config.toml
warmup_steps = 380
final_lr_fraction = 0.1
doc_mask = true
Each number is 128 + 32 x the weight over its row's rms, rounded and kept within 0 to 255. Layers, rows and columns count from 0. Numbers have three digits each. The size before them is the row's rms in percent of the matrix's.

# up: layer 16 MLP up, 384x96, rms 0.125, rows 335-383, columns 32-63
# down: layer 16 MLP down (transposed), 384x96, rms 0.132, rows 335-383, columns 32-63
up335 097:159118108159128106108168137163158151158139138084171146131217102123109139137151136100075158169132
down335 097:140100169082103204138116110107102163137193127143137141088073121153125117064134100136157133095120
up336 100:035120187158132122083194137099088138128136096150108155112211106039139129138139178148087128144113
down336 100:149136123080165137164073121089150103131151102112115163161108084121089112157143102153144071102074
up337 087:121165115205148118136080124157113126092128119191118122132097118069166125133076160113130121107126
down337 081:139131136054130125090174088111102159163157153106111140140139132140139125083131130168163099075121
up338 107:112130171166125146193150155110136170100125090102111168155095086061124132140128142155152150162167
down338 099:091106148086126126114097098163122164142137141072156134095162202140173107069173126129091104091151
up339 097:101146074116207174100051161161138117139120149174199130158107114106204156131086133130120153117104
down339 098:161118118075107151110135144117067122165124088184116167149125149128160114092053136071106135178092
up340 104:101120214112130135101162098118145129111149135149112141148174125115185102161154187193074118169121
down340 103:160146086129112083102102087113094131121249092186108126132162130149127148050155069112051126077129
up341 102:096146229112135123130110121148163145104134182109172110098105086141146129048088141104139138154137
down341 099:221153100086085121165121114116074144110116080129110135158152122082119127136161138218118133165162
up342 095:076061115113115203110104098150114115164162127157115109140128113109130096160121128218096073062098
down342 098:149192131183168130150123153077170091097095168117158110152143108176106113082140104135118120183131
up343 092:174122106160135142145111162118108122108141154132142095104120105186160083123130152147131105140135
down343 090:141051130116149112139125128089085103140179123149081149117182179086098098075116121126107126113128
up344 099:129112130138138186098122138140079100178172175140117167141183084142138116110112089166087192080096
down344 108:107132136132105106141078125177167143100097096136134117084132159165118187155184106121122168186160
up345 099:113154116168189130081122135096119062135173120146109094141145134109123123093096088170125129145167
down345 106:158107084146106122141132136102102168146135104150148103149113142067119139142074136117105120131120
up346 095:086109149153202143116080096127150130164136151143163137196081069156143129150110090171101149073105
down346 090:108085067091053145133093121122139162108254143143109099116179151102141112095092167094080141169151
up347 095:155136121090119134086084118224127115122143164048138099161140113102154130119129157150153141152152
down347 091:176115120183173031137131120077094105161127133124144153153134168145137127025124127098115147117088
up348 095:128076149117227109130070082122143137106141132165131131142146113118137123129167119148098176148098
down348 089:158153144112114139121111132187083100121164135173112121166133106142140143129120093164110123128122
up349 105:159064106156122167118129108142093114108161163172131106098113120096133084093151161084141084161167
down349 107:121139166124195082096093144168161151135128101106144170204153162102121139094148177168143139107161
up350 101:110084125177124156091080158085122081123148111141099126113157146162118117083146144095117091182202
down350 108:156125122079129133182121128168169150120106122142086117167076106095112151109098134140136101171169
up351 098:079155145134129133139166178140149168111130126115180097161100091126173133125132128110165144157124
down351 093:181164144138117157079188128122127109141148159094063127136070128157113134153159088099144143149124
up352 101:137103123110143177061150098184129138133118134112170146073149134154112092090124152120132149119139
down352 101:187155087146165109170172128122114141071159096159125073133102147099158182111147134137117086119177
up353 100:107139125142158120113122126158143124126147120064155194124191087125153127108123160104111166132202
down353 109:181103139128148093114112062135145090114143155193096133126119194159084104139131093143213072111141
up354 097:119111138136144131134116158141117119138147132123164118135064087160191132108081111130095186168108
down354 095:125121146171145126149057119131186138114100140164149120096128166146092118134158094079168049147153
up355 101:145139110121104235130112117149207099155143135082177173135116103116158120089089139131087144149137
down355 093:126152077105149165139145136107119153152083049129106149153121100168092101117092129102133120168088
up356 117:129148117112127091126126103108148124146145124094119131080171079118127156069158182146079188058132
down356 122:078116110099116153162236184158175141179129132128076181097112169158196172159123111110140113124144
up357 088:079096164153118053161135174159066166136159165131138109128115134099119101146094133106077173104113
down357 089:144099091124167154183096068137143166093084112167165113121101110129117115120148121160181034094139
up358 112:152125130108132128118131108098144106208178192127151137168139100141113131129143117127094118137113
down358 125:152084128114132173145077086131109153180126162146064163095078140137166178119112133168150160079124
up359 107:123093120129156157096143105091169104163156147192102106096079127139097068155101118112102152115136
down359 109:160145100137098104116116095179148095148081162162144125096120117153094122083088063173169197159177
up360 102:099146108099108117119149167136129088167147136088167168116188108144095112139097172200116166047124
down360 097:177078114134135128079112110041159147171078098125143078123075153115189151113106087083133065143128
up361 092:093112169136107144151120135083170131192121151143134143123212121112119124144088139201113127107101
down361 098:104159122178136108121175126107147146099148088111145138098091098154106149111155117077096195085177
up362 093:151074119123145183155045132159114122182129122069190097153081104070124160096179119157072089162146
down362 095:131096149107171087161076094156171145132172173135095148174150147123164136136110122058196101118127
up363 098:078103132168132112149137133093132116112132172154128092102114159104163150132206171158111164146124
down363 095:147145129141187098103167172130094046164159120124072150180197126160146162125133106097117156153132
up364 102:090120156145102146138152119140142123089142151080156097147139074183093123072141168184127167103159
down364 105:185120079150093142153101110104153090131091089121133086162127155120085140128081113116132071174183
up365 092:118044158139112117131118143055067116105152134124109132115157139153130078147124094160120107075142
down365 084:144235100080147070082139104117138114116173107123112100173132171102113162128116147153098177135157
up366 109:072174113150110152126083190108139142089180117141108108091142104130180094136128150121076196091188
down366 116:080102145136087172137174153158155187156146136123078149089065164104111146159090149109134096156094
up367 099:130143117167134124209169193101105055168151119113137140120158098082125133141138140131137075058114
down367 096:067168136161100122143136125152144128142091137126087133130097132117151141088148129135106169156132
up368 099:131097156096114115088102155184124150134125177162174089109134131039119122111111171108093138128111
down368 099:133142077097073172169145147086154169156112108134131088138145073140131062127185140144170154113153
up369 107:126108167131149137056089124101166131098163153135127206126158145080130160094115120157102134165129
down369 114:187151095126067153135124161057127141125131083103086149096130132153070105167148146106146132080074
up370 099:114106141141153154104157142130127075093159189060187173091207103093113088104117107168122181144142
down370 102:165179130122096091102130098129149108114104160115117127120092102118126169167099121147124119127139
up371 119:172092122160156130122149126121155096197164085132173197166154108105113131155092182128083150106126
down371 115:187132117168176132146077129127081121151117116089140101154136205103119111096126125105145148111102
up372 103:162120167109100141183020165097120113120135066141143100156138116082137160095099171126090151178140
down372 095:141074121098096122156071120050117179096092166111138151136044143090099149136161142127136153171151
up373 093:123127132175186098152099142125106100190151183128186116181103122142131087121124109185155181047125
down373 092:124089095083107175098132094124137111126226089160122099145182073089139198098120117140107138085148
up374 096:092109160150147167189103115071094075148167162093149112088049140147096123167123182129122113100125
down374 102:155153143132161062140076144156134137082139134139085104144095176092151152117131107132134126129133
up375 095:167120122142123125148159158154134168122126140077113154142137133124139115035218109137116097096156
down375 088:098156137158165178081126155172169151105140102096165136114109158129127141074202135118159082142122
up376 095:144124138157142143091160104119179146167146133139135140110159041111145116056180137134081167181147
down376 091:147135081124138171166141166094103152101133104143118126159100206126187171167088146120171101084086
up377 108:094074099110136140190139151165159147088128141151176155076084076123144173068105208107040180146128
down377 103:143179096125126133126131137158092066143152091124067104162141164084162020142112135136166143060109
up378 097:060129118172127138076167134142170142094177160108202122113151077144213105127094158153125128099105
down378 097:169115145131115103055119161151094072065120133108101089080110148180157104108148107149142146154132
up379 108:148117148128159124170174073128174122192148131084150148125197107088170147163118152135066103135140
down379 105:127167138102170177128116133149166110124172145089093158158147146149096075113158048092170110103144
up380 104:131159126138069134119119168161101122110151121211153108126148127105120130135112139088135132129118
down380 108:116084073086031095105131097148098152199169124111113160148122066132113162089081178103135166132168
up381 095:062162136145179157155122090168099101162146094095168120162096153127168139132117150141067152131152
down381 093:134168090075147146126090146170158114128238121123097148098175170184144178076107118177122136160153
up382 105:155127170187164157160102129126179119102149139161118129094186084145101135149123173113159183088144
down382 107:077129117083132142094158091161082193162129191094156166124106089130086089105157112183120124110117
up383 102:100064094116153153146178149155157052176135069159151082075107109116112161114146109190119096168134
down383 103:080111148157161123186107102156142154176131168111099177137147133120153153086119105129144163128114